config.toml
n_layer = 10
d_model = 192
n_head = 12
n_kv_head = 12
head_dim = 32
d_mlp = 768
vocab_size = 3382
activation = "gelu"
norm = "layernorm"
norm_place = "pre"
norm_eps = 1e-06
positions = "rope"
rope_base = 11300.0
rope_fraction = 0.25
qk_norm = false
attn_scale = 0.177
bias = "all"
tie_embeddings = false
parallel_block = true
init = "uniform"
init_std_qkv = 0.0422
init_std_o = 0.0422
init_std_up = 0.0422
init_std_down = 0.0
optimizer = "muon"
lr = 0.00547
lr_mult_down = 1.5
beta1 = 0.95
lr_head = 0.00912
grad_clip = 2.0
warmup_steps = 200
schedule = "wsd"
decay_fraction = 0.671
decay_shape = "linear"
final_lr_fraction = 0.1
batch_tokens = 16384
seq_len = 768
doc_mask = true
train_tokens = 132800000
steps = 8106
dataset = "wikipedia_en"
Each number is 128 + 24 x the weight over its row's rms, rounded and kept within 0 to 255. Layers, rows and columns count from 0. The size above them is the row's rms in percent of the matrix's.

# layer 3 MLP down (transposed), 768x192, rms 0.0418, rows 366-401, columns 96-191
size [ 55 115  43  85  87  88  94  98 127  69 123 102 112  58  96  75  70 113 116  91 121 115 125 116 112  94  67 122 111  50 109  70  87  94 112  95]
[[155 126 103 124 161 175 128 152 167 121 137  89 143 164 143 111 153 165  99  88 119 124 151 138 140 153 126 132 103 173 155 153 166 138  98 114 130 164 115 139 140 133 124 157 105 145 115 160 137  79 144 153 117 159 141 123 133 131 147 133 139 140  68 116 118 148 102 101  85  82 120 127 103 104 107  78 106 151 173 113 131  91 134  98 165 139  93 153 127 126 137 160 129 142 187 119]
 [121 158 120 114 175  81 107 147 179 157 127 147  81 107 166 140 145 127 121 119 115 145 159  87 136 135 124  79 122 161 133 130  94 149 121 153 148 145 202 126 138 146 128 144 137 124 143 119 133 126 160 169 148 168 146 156 122 116 109 168 159 114 156 165 149 120 106 157 150 128 117 127 119 109  91 134 131 115 121  87 152 134 121  82 153 169 123 101  82 152 120 140 132 126  94 126]
 [152 153 150 128 164 147 127 111 105 112 147 108 120 164  89 111 121  97 121 129 108 128  66 164 117 130 139 160 107 119 116 106 187  92 123 142  85 132 111  93 149 120 153 134 137 132  81 141 144 113 149 139 108 143 184 144 104 113 135 106  80 128  89 125 113 137 104 121 124 136 122 144 111 138  90 153 122 110 138 102 121 135 140 113  80 123 168 139  84 138  96 147 118 114 150 127]
 [ 85 118  76 167 116 106 161 155 121 167 130 126 129 114 126 131 103 168 134 115 113 154 134 119 162 103 145 123 142  95 117 108 135 159 121 158 191 108 116 130 108 113 137 180 150 100  92 120  97 134 149 109 116 130  92 103 144 124  84 102 168 144 142 123 118 132 113 139 160 153 169 137  88 181 115 130  92 129 130 160 106 139 129 125 107 107 149 114 104 139  97 153 136 115 144 124]
 [133 138 129 152  98 151 131  98 128 127 121 140 124 134 118 152 139 117 129 134 110 102 133 128 134  86 150 115  91 127 108 113 181 131 153 117 158 110 110 141 108 128  99 132  78 108 105 162 144 123 118 148 151 134 137  99 121 132 147 133 155 153 141 136 136 150 138 152 144 104 141 114 119 155 148 151  94  92 109  97 144 160 149 105 127 156 152 124 147 137  87 138 164 108 129  75]
 [131 140  80 152 107 127 135 129 126 178 107 135 120 134 140 165 122  80 106 103 141 174 153 152 114 131  97 134 122  93  85 139 138 140 136 125 170 123 127 119 141 142 113 136 121 169 126  94 108  66 133 119 132 106 128 129  88  93 150  66 147 187 161 145 124 125 140 138 100 201 162 149 150 122 133 143 122 147  95 129 145 104 135 119 148 116 105  55 113 113 109 144 121 116 128  85]
 [ 68 115  95 149 124 134 150 143 133 149 125 131 138  93 131 133  90 134 134 129 156 152 150  99  85 103 174  81 148 187 153 157 143 119 135 144 123 124 173 141 128 117  93  89 150 123 161 115  76 102  62 133 139 143 131 156 152 149 172 142 103 127 148 126 116  93 125 155 225 174 142 134 164 130 107 152 145 139 132 129 132 133 143 144 160 159 105 109 123 119 102 123 118 129 138  79]
 [ 79 125 113 104  86 151  85 116 114 157 135 135 169 108 100 136 129 105 126 121 121 125 111 164 101 121  96 154  86 129 143  93 120 112 123  95 123 133 109  97 118 122 139 120 101 135  96 123  89 132 150 109 159 170 106 130  94 153 140 135 168 179 105 126 104 134 131 101 130 146 140 111 147 152 124 128  91 126 112 122 161  97  90 130 137 101 146 134 176 145 116  82 128 111 142 140]
 [101 130 127 140 119  89  83 145 135 142 148 143 152 159 128 142 117 122 141  78 103 125 102 147 116 142 100 121 124 138  95 136 124 149 100 125 145 159  83 160 141  70 102  83 102  98 150 122 202 118 126 128 109 112 136 147 138 106 144 154 111 136 125 122 126 189 180 133 117 130 148 116 131 183 124 110 165 115 189 133  88 157 168 125 129 153  85 121 149 122 147 102 139 118 116 139]
 [123 151 143 117 124 115 128 131 116 134 122 146  89 155 119 119  92 126 147 117 165 154 145 143 138  91 126 117 102 102 159 135 148  86 140  30 166 123 132 151  78 128 100 116  96 102 115 111 122  94 124 112 159 123 116 154 154 139 149  97 133 116 110 112  91 157 133 138 154 133 132 121 112 147 108 125 128 127 132 158 117 133 107 122 142 121 100  78 138 140 114 164 151 148 161 140]
 [106 134 110 124 156 154 124 139 124 120 109 144 106 132 129 135 139 137 108 130 163 146 136 138 155 125 142 160 140 144  98 143 123 121 152 134  85 115  94 162 147 154 158 133  74 160 112 148 122 115 101 109 118 114  93 113 115 116 146 110 179 157  94 124 116 162 128 129  88 131 139 130 132 141 133 129 118  59 116 116 124  70 121  96 161 116 104 125 134 106 146 118  68 122 138 131]
 [126 133 153 160 158 149 136 109 121  76 120 141 118 155 110 145 122 137 137 144  85 163 110 123  84 139 130 164 120 142 125 115  99 143 109 107 146 123 143 123 101  79 128 134 180 106 157 120 131 132 173  89 154 169 156  83 127 152 132 169 134 127  96 137 151 138 121  98 126  87 132 118 148 156 155 151  98 152 152 149 114 130 125  97 128 112 154 136 156 108 132 139 131 121 117 167]
 [159 120 125 153 133 153  92 126 156 127 121 155 148 134 166 141 160 143 114 130 129 149 129 127 182 136 105  82 154 100 137 109 145 152 110 150  93 124 144 152 136  84 126  94 139  73 136 155 133  78 133 121  79 105 117 155 106 138 104 122 125 138 128 142 119 113 105 108 136 153 158 149  82  83 140 129 132 136 121 152 113 129  86 142 134 144 163 134 153 156 168 153 129 116 157  74]
 [141  90 123 128 123 163 127 130 134 144 140 100 119  79 128 116 139 113  86 145 142 116 135 101 135 127 109 144 108 140 129 142 116 130 120  79 127 108 114  91 129 130 139 122 112  80 115 139 141 149 212  90 127 104 133  92 184 143  98 167  96 138 138 129 113 140 135  90 139 161  62 118 127 160 105 121 147 113 116 116 138 110 124 124 148 129 130 139 105 166 115 102 146 145 116 132]
 [159 128 104 151 111 142 134 144 129 156 169 164 140 119 158 114 108 158 106  88 138 109 119  87 122 136 167 153 108 136 138 150 102  99 168  94 185 129 152 136 107 147 141 168 136  94 122 127 105 137 101 161 124 124 109 121 154 139 138 153 150 123 124  98  91  91  93 111 149 164 137  74 103 151 141 166 122 109 136 104 120 105  98 100 150 122 154 118  77 104 144  87 138 103 106 105]
 [130  82 144 133 112  94 123 118 114 129 156 104 159 129 130 154 147 162  80 111 107 110 134 115 130 132 134 124  97 124 160 143 140 107 179 127 113 122  89 139 130 120 113 163 114  91 165 113 139  91 106 118 121  86 182  88 145 146 103 100 110 132 177 124 121 169 161  52 112 122 117 159 158 140 141 146 127 110  90 128 140 142 134 124 117 109 122 121 135 133 121 142 126 122 126 151]
 [133 122  83 119 164 144 171 110 156 134 119 151 149 107 118 115 105 101 156 128  95 100 148 138 162 101  92 115 167  99 144 142 143  96 118 145 156 100 173 100 122 177 152 128 111 120  95 112  88 116  94 138 155 123 105 155 169 166 148 129 117  89 159 125 136 122 163 174 131 175 102 149 181 136 157 128 141 142 130 144 132 144  90 126 138 128 130 153 103 140 106 132 177 154 123 108]
 [136 110 156 135 138 122 133 146 161 129  88 147 142 112 152 156 143 134 163 151 112  82 158 148 141 151 115 141 144 150  97 197 177  99  95 159 144  70 108 143 157  85 104 105 115 144 140 114 137 131  96 107 134 125  90 122 144 102 140 167 123 132 105  97 104 120 152 125 139 163 138 161 114 120 164  97 110  94 103 126 111 139 145 136 143 148 159 152  50 107 137 109 105 156 135 108]
 [135 108 136 132 151 141 173  67 128 119 116 161 138 106  72 137 116 123 171 122 163 175 110 124 104 108 171 149 112 187 115 131 163  90 108 123 125  88  99 141  66 122 110 107 154 150 150  88 124 119 138 100 113 105 142 128  95 114 119 109  98 102 172 130 128 113 149 153 154 171 144 141 108 110 154 136 140 132 129 112 164 127  88 138 131 119 148 156 165 116 139 123 103 156 109 147]
 [129 129  64 153 130 151 104 136 130  96  83 145 146  78  85 152 121 147 115 128 121 136 126 131 133 112  86 119 138 123 109 126 121 123 118 109 119 124 155 135 113 146 106 137 162 113 137 124 124 131 126 128 131 102 147 187  85 111 124 143 159 135 140 134 161 171 137 182 138 112 167  73 142 146 105 138  87  92 140 134 153 163 110 136 142  97 144 148 123  97 114 133 136 138 130 130]
 [110 122 170 163 135 149 147 117 144 144 127 134 128 130 147 163 141 118  59 144 128 132  95 118 107 104 120 130 145  95 142  94 101 143 110 138 124 166 147 153 119 143 102 110 154 126  98 137 120 100 100 138 157 109 159 136  92 114 128 123 151 177 112 195 107 135  97 105 151 118 115 114 107 126 118 101 120 164 167 133 155  88 107 116 175 124 182 104 130 118 151  86 114 118  88 113]
 [127 151 106 157  62 126  78 114  90 105  85 128 126 131 161 124 138 133 176 114 129 134 130 119 155 141 112 107  90 142 169 151  98 109 112 134 109 148 141 116 114 134 124 139 113  99 155 161 130 138 194 157  71  76  98 120 142 143 119 103 161 130 121 109 135 146 128  80 106 110 137 104 105 130 106 120 161 115 123 143  93 114 142 114 117 131 103 144 120 167  83 152 154  97 144 171]
 [153 128 134 140  86 118  88 109 107 151  98 156 127 157 152 145 129 125 134 128 115 115 137 154 181 113 114 124 131 109 131  80 130  69  91 183  89 137 176 151  88 149 116 151 141 132  92 156 151 140 131 119 155 123  97 122 138 156 130 104 152 119 154 143  95 101 120 138 118 109 158 118  80 119 136 108 135 151 112 104 130 106 119 123 120 149 119 111 129 121 150 133 122 126 137 118]
 [123 118 102 102 119 142 102 127 115 138 145 124 151  93 118  99 123 145 102  87  63 100 144 158 117 152 118 162 150 157 106 127 119  63 145 134 134 107 158 110  97  83 132 185 189 110  97  97 113 131 143 136  85 114 112 123 104 138  98 150 141 151 124 132 140 122 148 146 159 114 145 144 104  94  96 150 118 117  98 128 114 166  87 104 148 111 120 105 150 130 122 170 127 148 133 116]
 [124 198 131 122 108 121 119 153 155 104 102 127 130 121 140 156 114 113 118 175 119 117 149  94 163 137 139 185 142 143 111 122 175 133 169 122 137 157 105  90 107  88 131  98 129 108 122  87 108 122 105 125 134 162 100 139  87 106 129 109 128 138 122 128  86 159 105 140 124 135 109 119 107 123 161 164 108 115  89 146 149 140  79 115 126  87 125 194 144 122 106 139 102 124 136 123]
 [153 155  96  83 115 182 147 126 126 153 164 129 132 108 139 133 157 154 115 134 144 147 116 106 155 128 132 109  97 108 102 134 128 144 121 136 128 104 127  88 123 111 107 114 119 157 138 149  98 154 122 103 136 136 126 151 119 142  93 120 113  85 129 121 141 122 121 138 156 121 127 149 181  90 168 135 121 141 108 120 162  73 123 102 139 143 152 121 139 136 151 162  99 167 133 105]
 [119 148 143 105 123 114 119 133 136 141 119  93 133 123 103 166 168 153 104 134  58 161 177 114 133 112 142  93 109 172  69 116 159 145 111 133 118 144 100 174 112 128  93 153 108 142 131 104 118 127 105 136 134 131 138 115 130 142 132 127 147 129 110 140 112 170 171 141 116 136 105 142 156 172 116 130 170 145 137 132 118 123 149 105 114 118  83 166 115 166  99 103 143  64 115 108]
 [135 105 107 109 109 117 139 192 119 149  75 150 154 132 132 185 133 139 165 157 122 168 178  69 112 161 126 119 142 123 126 122 143 128 118 112 122 128 126 114 108 114 122 104 124 113 125 143 124  88 144 175 117 106 107 116  68  97 113 125 102 160  92  87 120 109 124 110 166 122 152 122 145  75 120  92 140 118 108 149 101 133 172 101 107 122 143 102 150 162  89 179 130 117 138 151]
 [156 144 121 147 144 134 138 134 148 141  97 158 189  90 125 139 111 164 176  92  95 127 109 158 126 119 108 138 102 125 113 123  92 134 198 113 135 125 116 135  86  98 104 166 118 132 152 124 136 147  81 131  72 102 109 170 143 150 135 136  78 121 152 102 152 151 127 148 163 122 200 127 127 117 116 121 166 119 115 101 101 138 116 123 168 137 129 130 147  99 159 152 147  79 133 138]
 [143 167 137 147 119 162 131 138 149 123 120 122  97 126 134 173 105 163 120 109  87 128 163 170 122 105 134 101 102 116  75 129 103  99 160  76 109 136 170 156 107 117 109 130 157 144 161 139 151 121 136 156 143 186 126 139 131 139 143 107 148 119  48 138 117 158 118  78 132 128  95 152 146 143 106 102 129 135 132 136 102  82 160  95 124 100 112 121 113 121  61 127 123 115 155 105]
 [ 77 118 137 136 109 126 189 180 117  86 121 114 136  89 131 152 146 108 156 137 153 130 160  93 130 139 139 100 118 139 129 161 112 112 169 147 167 137 100 132 136 112 144 113 143 163 176 121  97 110 140 134 151 135 132 116 108 134 113 199 135 167 146 116 108 114 119 160 142 135 127 102 121 107 180 141 107  79 136 159 140 130 108 117  83  99 120 105 127 122 134 118 122 112 142  97]
 [151 108 136 100 147 125 121 152 110 131  67 162 120 154 115 117  93 108 112 125 125  79  91 115 103 141 127 146  96 136 122 150 165 100 110 125 156 129 153 111 111 129 101 122 101 117 139 132 139 165 122 141 150 151 170 154 200 141 111  96 140  87 101 120 134  90 134 139 163 108 168 131 135 131 103 141 146  75 140  94 107 165  95 129 158 131 120 125 115 136 156 141 113 122  82 153]
 [ 91 175 118 119 157 104 137 164 154 114  93 167 143 124 125 156 128 148 127 116 129 149 142 137 156 132 134 175 130 132 107 131 134 124 174 128 105 103 121 141 144 103 102 153 160 153  92 118  96 161 108 134 121 139  99 153 120 150  78 128 116 124 122  71 128 150 127 111 105 131 128 114 153 101  96 126 131 134 120 138 100 135 115 148 139 131 100 156 124 135 145 134 154 122 104 122]
 [110  83 119 150 129 141 156  54 130  96 152 125 133 123 141 141  77 145 162 135  98 147 110  85 129 126  73 114 166 133 113  81 111 139 133 125 125 114 104 106 174 134 140 108 113 140 168  95 152 154 108 130 199 136 134 159 162 155 102 146 138 138 175 124 127  92 137 127 105 143 141 148 112 142 133 127 169 117 132 151 125 120 138 138 112 126 122 141 109 176 137 111 145 172 170 109]
 [121 104 137 115  82  84 152 125 161 155 119 131 141  92 117 137 118 141 155 119 136 111 126 133 159  81 113 170 108 134 136 102 130 153 146 135  78 108  90 107 142 128 186 167 142 111 114 175 143  98 167 112 109 136 149 140 125 132 147 123 131 122 160  97 152 131 127 133 179 149 112 108 141 155 125  97 127 135  95 120 125  98 209 157  92 138 125 118 120 111 162 105 108 133 117  71]
 [131 110 131 121 116 105  98 150 117 150 129 121 100 106 122  74 138 136 113 112 154 127  97 150 167 107 109 122 132 150 125 115 132 101 161 121 124 118 103 156 120 159 109 123 143 153 119 140 112 153 104 130 120 131 120 129 113 109 129 123 147  90 142 127 138 125 132 148 116 126 156 180 109 114 165 129 127 142 126  83 135 154 147 129  92 125 116 110 117  61  45 139 126 153  63 118]]
# layer 3 MLP up, 768x192, rms 0.119, rows 367-402, columns 96-191
size [113  41  85  86  92  97 103 131  76 119 105 114  57  96  73  76 116 126  97 114 114 120 117 119  93  67 121 111  50 107  71  88  93 118 101  97]
[[109 111 139 137 147  87 146 119 164 133 150 132 134 146 156 143  91 138 155 128 114 144 171  98 104 134 104  74  81 130 158 150 115 144 133 103 124 150 178 122 135  91 132 129 176 156 126  97 140 130 158 134 130 165 116 172 156 122 128 204 119  82 125 145 149 130 142 141 125 105 116 130 135 112  57  95 141 143 141 121 119 144 125 110 119 142 108 100 131 156 135 145  79 121 125 138]
 [174 178 125 116 135 104 108 136  99 109 140 136  88 157  90 125 146 122 132 132 126 117  89 190 109 144 128 145 131 111 107 105 160 117 141 120  86 126 152 107 117 124 139 162 137 110 121 124 130 140 118 148 101 134 130 135 109 107 127 125  97  66 126 149 104 176 110 124 151 138 124 156 116 139  94 130 143 121 135 100 123 175 149 175 132 104 189 136 121 126 101 158 113 117 141 148]
 [169 127 117 133 156 107  89 136 124 141 175 129 119 121 154 132 107 142 120 124 132 143 119  93 135 171 146 106 133 119  81  93 114 130 134 159 146 136 113 118 107 133 169 138 154 107 167 149 115 114  99  65 149 161 138 130 136 134 107 110 124 178 145 123 116 138 154 111 140 115 144 131 142  85 149 139 140  61 172 123 126 146 133  97  72 122 142 120 132 133 107 130 137 123 152 120]
 [110 139 113 123 150 159 142 151 117 161 190 136  76 142  95 147 165 159 120 126 124 113 138 117 145 129 129 133 112 170  94 126 123 148 110 107 132 133 120 139 126 101 148 115 148 109 123 184 119 116 123  85 161 142 164 149 143 138 143 139 149 172 119  91 132 134 127 140 171  75 124 122 120 128 126 131 107 122 115 107 109 130 118 109  95 162 118 193 144 128 142 167 128 151  97 117]
 [163 169 105 132 112 155 115  82 153 157 128 127 150 172 134 145 126 133 119  93 109 109 134 123 144 143 159 113  79 143 116 125 125 103 135 168 125 137 109 171 125 113 113 112 113 137  93 132 154 148 147 102 128 116 142 145 170 160 131 116 117  98 123 110 135  97 119 119 108 102 124 109 113 157 120 136 145  96 161 125 135  98 144 165 155 132  67 179 144 107 137 190 133 117 114 136]
 [177 129 150 114 110 148 132 132 106 127 149 125 139 143 126 112  81 119 162 144 158 132 136 133 137 123 110 114 156 123 155 152 113 114 124  87 107 121 148  97 122 128 105 136 134 108 110 143 104 153 105 136 144 120 150 131 136 136 145 157  82 136 134 155 114 146 124 185 100  82 132 147 146 133 119  81 155 145 174  80 121 118 120 123 169 151 114  91 128 133 133 159  83 151 122 153]
 [141 139 123 158 149 105  89 172 134 107 149 110 122 111  98 128 131 171 122 103 137 135 134 130 146 126 151 121 144 198 121 151 176 176 124 106  92 150 162 143  98 149 126  98 105 126  96 119 166 105 134  85 121 109 135 127 149 137 110 161 104  78 143 116 111 187 129 134 124 104 112 127 166 139 115 112 131 111 144  82 126 139 141 109 122 141  96 107 117 126 123 130 148 101  86 101]
 [ 98 139 118 117 123 160  98 115  90 129 107 133 127 126 118 119 140 145  95 106 144 152 134  95 142 111 130 109 101 123 156 144 151 127 133 114 142 145 137 138  96  85 135 126  96 147 126 115 150  73 139 131 153 112 133 138 115 103 142  95 143 114  87 153 106 155 127 130 112 150 146 111 124 111  94  79 121 133  81 147 112 112 137  92 129 124 107  83  78 114 144 117 133 175 148 163]
 [149 162 141 128 106 111  83 114 120 116 134 114 118 123  87 100 108 105 160 157 142 168 128 149 125  97 169 135 146 151 123 141 154  72 125  92 120 118 163 108 105 110 108 120 138 137 106 150 137 124 123 130 165 120 118 169 141 129 113  95 134  96 149 148  93 130 136 123 166 104 116 104 170 138 129 112  91 139  86 136 156 125 121 131 149 107 137  80 118 135 102 156 119  76 133 130]
 [ 99 122 114 169  89  77 112 134 113 149 129 148 149 149  95 109 133 130 152 125 162 120  76 121 110 139 152 160 100 132 107 101 123  89  99 164 130 146 115 163 159 128  98 117 147 131 145 118 125 146 103  98 117 135 174 139 139 118 113 106 109 166 142 123 131 100  89 132 163 125 138 134 170 142 179 110  83 162 145 124 114 163 141 142 161 117 154 141 128 123  95 140 109 106 105 149]
 [134 202 112 160 152 153 141 136 121 114 129 130 112 139  67 147 141 103 185 132 104 144 148  88  88 160 143 122 127 141 141 114 137 107 110 125 112 148 155 129 119  93 107 124 154 111 130 140 112 113 109 122  89 159 164  97 128 143 125 176 113  97 125 153 126 128 133 124 107 134  76  80 138 154 136  92  88 151 145 133 133 133 119 154  75 131 136  88 139 100 123 170 145 124 119 150]
 [132 137  99 156 115 138  70 153 121  98 110 149 121 138 104 158 102 140 131 123 136 118  94 127 131 116 114 126 139  91 141 126 124 142 133 169  85 129 125 157 127 112 108  93 124  98 137 137 122  72 132 180 127 140 128 176 122 111 116 134 147 173 106 185 127 140 125 122 100 152 131 174 105 127 129 128 136 128  85 173 119 128  55  98 112 158 154  75 152 136 156 168 125 128 123  89]
 [120 144 153 114 145 152 104 101 117  88 135 148  85 114 112 155 145 138 118 111  99 170 130 139 156 130 104 140 171 168 165 150 151 114 113 102 118  90 138 130 105  98 144 146 162 113  86 131 167 115 105 121 112 107 158 139 129 170 138 137 129 134 123 120  95 148 155 174 119  83 138 144 138 135 103 142 114 136 168 137 111 147 121 110 117 160 115 124 189  93 108 136 145 108 137 113]
 [162 154 112 106 112 177  68 147  83 168 148 137 115 118 173 113 106 132 106  93 141 127 145 132  97 145 158 164 102 102 140 114 140 130 139 118 162  63 131 172 100 144 125 159 103 151 116 106  94 149 127 131 127 134 103  96  85 157 147  91 101 150 127 133  98 124 110 136 146 142 140 156 127 170 132 151 133 163 130 139 167 123 153  98 120 117 127 117 110  83 140 129 106 117 119 112]
 [137 104 129 113  73 120 146 154 150 147 160 129 129 135 174 148 121 137  84 152 105 113 137 142 161 139 125 110 114 129 184 112 105 123 127 136 133 136 152 141 149 112 111 185 145 118 149 134  99  84  86 119 144 111 163 108  94 177  87  47 150 126 122 130  90 117 131  93 120 129 141 141 131 143 105 113 147 118 109 132 139 144 131 103  89 136 129  96 148 134 103 176  92 132 104 125]
 [117 137 124 133 109 171 161 127 187 123 136 127 117 120 107 106 115 104 132 107 171 165 126 118 158 160 147 134 144  87 150 132 131 114 125  86 173 122 147 129 130 137 139 142 122 145 129 122 112 123 128  66 134 176  98 103 156 142 146 146 165  93 171 108 127 134 164 152 105 144 107  94 111 120 111 128 118 153 144 150 103 145 104 143 125  92 100 143 134 117  70 148 152 137 115 106]
 [114 109 107 147 167 129 107 134 148 114 123  85 140 175 150 132 157 131 164 138 108 125 180 107 150 111  99 126 131 158 137 188 116 138 166 118 118  92 122 108 122  96 110 101 111 102 141 159  97 159  92 119 155 152 149 163 109  84 152 115 156 131 115 143 130 144 157 104 134 147 145 175 115 127 120  91 136 144  90 141 131 127 142 111 158 141 106 101 109 109 170 123 132 145 168 143]
 [138 149 164 136 135 115 116 111 116 145 137 100 123 148 160 122 137 125 114 154 111  85 164 106 103 136  89 144 125 111 119 140  97 110 146  67 135 127 104 101 129  97  86 142 118 131 140 149 169 147 135 126 117  91 130 126  87 163 129 135 133 131 138 124 139 129  76  67 129 117  86 139  96 113 151 115 139 114  99 155 100 128 109  95 126 152 131 133 124 173 156 137 127 126 144 162]
 [124 118 156 134 146 156 103 124 139 119  75 155 151 108  40 119 120 176 137 121 114 156 154  89 130  87  60  91 113 114 127 128 107 122 112 120  84 154 169 129 122 108 123 117 130 126 139 155 129 112 131 126 119 115 165 112 116 107 110 174 125 108 117 152 165 169  96 103 106 110 156  85 133 131 102 138 120 104 102 141 148 140 116 124 142 179  99 134 166 129 114 163 123 125  96 150]
 [136 129 131 197 135 168 128 123 117 127 132 116 133 107 146 152 126 148  72 122 142  94 118 128  83 117 138 118 166 150 154  83  73 100  94 128 144 120 111 157  97 134  82 140 135  68 101 149 139 121 122 152 132 158 123 156  94 108 116 133 146 162 104 165  80 151 107 154  74 134 132 125 120  87 133 121  85 171 123 112 101 113 132 104 132 120 139 110 157 109 148 111  72 126  98 114]
 [125 134 126 149 128 110 111 157  87 150 118 127 178 138 185 146 153 147 125 105 131 149 174 136  85 126 115 116  88 147  95 112 127 146 113 161 101 168 140 113 103 136 160 108 112 107 134  99  90 139 166 132  60 120 146  85 144 103 129 121 160 100 116 109 111 135 110  64 126 100 127 108 103 145 150 143 136 133 102 168 106 148 124 138 103 122 112 143 152 176 146 125  86 138 124 172]
 [147 114 115 145  94 114 108 174 101 151 131 144 123 153 177 151 131 100 143 146 120 122 148 164 113 111  97 122 137 109 105 106 132  97 127 163  95 136 170 164 128 138 128 149 109  89  89 141 142 119  99 115 135 155 149 142 141 110  97 113 139 138 100 141 112 126  92 148  84 130 146 168 119 107 135 129 155 135 152 108 101 131  94 136 121 133 104 122 123 142 138  85  76 129 128 110]
 [117 110  97 107 121 157 141 118 141 112 137 127 157 126 133 110 125 129 101  94 110  80 156 164 163 129 148 154  98 181 129 146 134  92 122 113 155 158 135  68 109 113 138 197 144 104 125  53 117 121 124 161 120 147 118 116  99 152 107 132 169 154 130 149 133 155 130 145 114 132 141 142 130  98 116 107 124  87 123 139 138 109  82 123 144 115 112 103 115 123 102 155 113 118 138 132]
 [129 153 151 131 127  79  70 163 165 145  97 132 130 135 101 128  65 128 148 152 116 118 139  98 161 133 138 106 128 152  89  68 120 125 166 131 111 170 103 147 157 167 133 135 115 133 110 172 152 159 156 131  85 148 118 104 129 124 141 113 131 110 154 142 134 132 140  86 109  79 134  63 130 172 106 149 145 127 135  95 113 126 151 151 135 118 157 136 123 135 138 124 135 121 143 112]
 [126 142 149 122 115 148 138 147 115 144 115 116 145  88 104  70 138 169  92 142 143 152 102 137 112 127 120 133 117 183 142 135 116 137 160 125 112 132 117  96 130 102  84 175  88 105 153 123 106 145 143 143 157 133 117 121  92 136 126  99 140 112 124 151 120 127 169 146 117 168  86 134 122 140  90 149 117 141 105 156 141 142 112 174 172 138 133  97 148 102 161 163  92 194 128  91]
 [109 164 127 113 132  80 118 148 165 143 112 107 139 120 134 164 144 151 129 136  70 130 133 130 172 112 151 122 145 163  96 113 123 125 120 119  98 161 134 135 133 136 141 148 142 103  96 111 145 117 110 151 100 125 161 116 122 110 110 142 139 100 131 137 167 111 164 114 123 107 110 127 162 138 100 105 176 104 125 180 121 108 131 124 137 154  81 147 140 124 165  95 144 105 125 158]
 [153 137 135 136 118 112 126 158 142 168 137 126 184 144 139 161 118 158 113 136 107  95  98 118 157  93 124 142 153 136 133 130 119 122  62 157 132 129 159 127 109 129 126 136 148  58 117 124  82 115 101 101 134 135 168 141 168  73 127  99 105 188 118 130 117 110 180 141 129 103 126 122 123 116 140 143 157 142 123 164 121 187 137 158 130  96 144  84 129 147 137 158  94 143 113 100]
 [133 112 111 147 119 147 169 148 148 117 107 138 134 142  97 115 123 161 109 146 126 108 134 126 155  99  97  86  89 151 143 179 130 146 145 138 126 175 139 122 141  87 110 141 112 101  83 124 132 101 118 110 126 112 162 137  78 144 143 140  68  99 103 145 144 124 127  95 116 133 174 126 149  95 128  82 120 158 109 130 108 183 155 131 131 157 114  58 159 120 118 161 125 135 126 125]
 [169 154 117 150 137 120 143 134 148 129 136 113 103 129 131 151 128 174 122 136 115 135  49 134 105  95 144 132 126 118 164 124 142 122 138 115 115 168 136 126  95 137 121 110 138 119 133 102 153 129  84 132 156 147 120 141 109  94 146 141 111 129 128 122 168 155 128 100  98 134 140 107 149 148 141  47 103 143 160  70 114 152 190 143 133 123 136 137 134 169 111 157 151 130 124 101]
 [140 111 109 172 139 127 146 102 127 126 123 120  96 186 133 129 155 142 143  87  97 101 111  92 130 124  79 107 111 123  93 128 106 149 120 102 117 121 139 140 131 159 154 160  87 112  90 135 133 151 138 159 129 151 128 107 135 126 114 133  95 145 102 110  85 105 127 130 159 139 141 121 145 157 146 138 136 152 163  81 111 125 151  86  87 124 127 129 104 125  95  99 154 115 165 140]
 [169 140 134  91 118 106 135 123  97 123 116 142 162 136  96 150 124 107 121 122 120 144 128 139 113 130 183 180 123 127 106 144 145  86 159 155 179 105 146 105 102 119  99 130 113 129 113 136 124 153 132 142 134 134 142 112 150 131 155 112 134 109 143 131 127 105 126 110 140 119 144 113 127 109  95 141 173 111 167 160 110 165 105 137 125 129 132 140 128 167 150 140 124 168  87 114]
 [135  88 121 144 136 113 142  86 144 137 129 106 117 112 139 130 171 142 160 114 166 126 106 110 105 109 108 130 133 133 135  93 125 193  99 124 112 122 123 131 106  95 124 106 110 133 157 143 110 156 137 136 134 137 132 115 154 164 114 100 125 131 128  93 101 138 111 133 156 161 142 133 140 125 138 111 139 146 103 121 146 136 161 127 105 110 183 100  94 184 112 122  91 117 184 173]
 [153 130 133 144 117 152 100 161 157 111  62 143 170 112 105  96 147 114 134  96 149 113 125 132 173 136 154 159  86 106 173 125 147 141 134 111 126 148 138 158 105 117 124 131 109 145 125 137 101 100 127 122 112 123 169 106 102  94 136 128 122 112 130  99 130 118 112 154 188 180 151  72 160 142 153 131  68 156 176  74 115 141 144 137 117 103 160 114 151 103 104 128 111 102 107 117]
 [130 147 175 145 121 103 110 104 118 133 157 110 125 127 103 103 115 157 136  76 166 140 120 180 123  95 131 145 110 156 108 156  99 123  83  98  84 185 118 134 133 145 165 136 120 135 144 168 162 109 152 119  99 144 163  88 163 150 132 136 131 117 148 129 118 119 133 121 165 158 115 100 154  73 119  95 127 120 172 121 137 132 153 153 131 135 130  91 137 139 126  95 162 106 129 118]
 [128 140 108 124 115 138 127 121  97 119  81 177 107 146  80 158 173  90 169 147 125 129 131 138 129 141 135 167 120 145 128 101 119 129 127 166 117 139 142  98 145 105 125 138 122 114 140  98 151 131 172 129 138 141 152 124 104 140 117 179 172 166 134 114 157 146 134  84  97 102 117 123 142 108 132  98 129 125 118 164 116 164  93 133 121 136  96  95 138 167 173 134 129 148 148 172]
 [111 126 150 118 122 143 148 141 128 118  97 116 145 148 132 140 156 140 117 118 186 126 117 103 145 129 157 138 105 177 127 126 117 163  77 142 134 151 119 147 131  99  99  69 130 145 137 108  77 159  90 124 122 161 163 112 141 120 135 171 158 119 179 140 158 136 127  77 155 116 128 112 145 142 109 101 161 124 140  87 113 174 154  95 170 129 127 170 154 171  96  98 157 101 126 119]]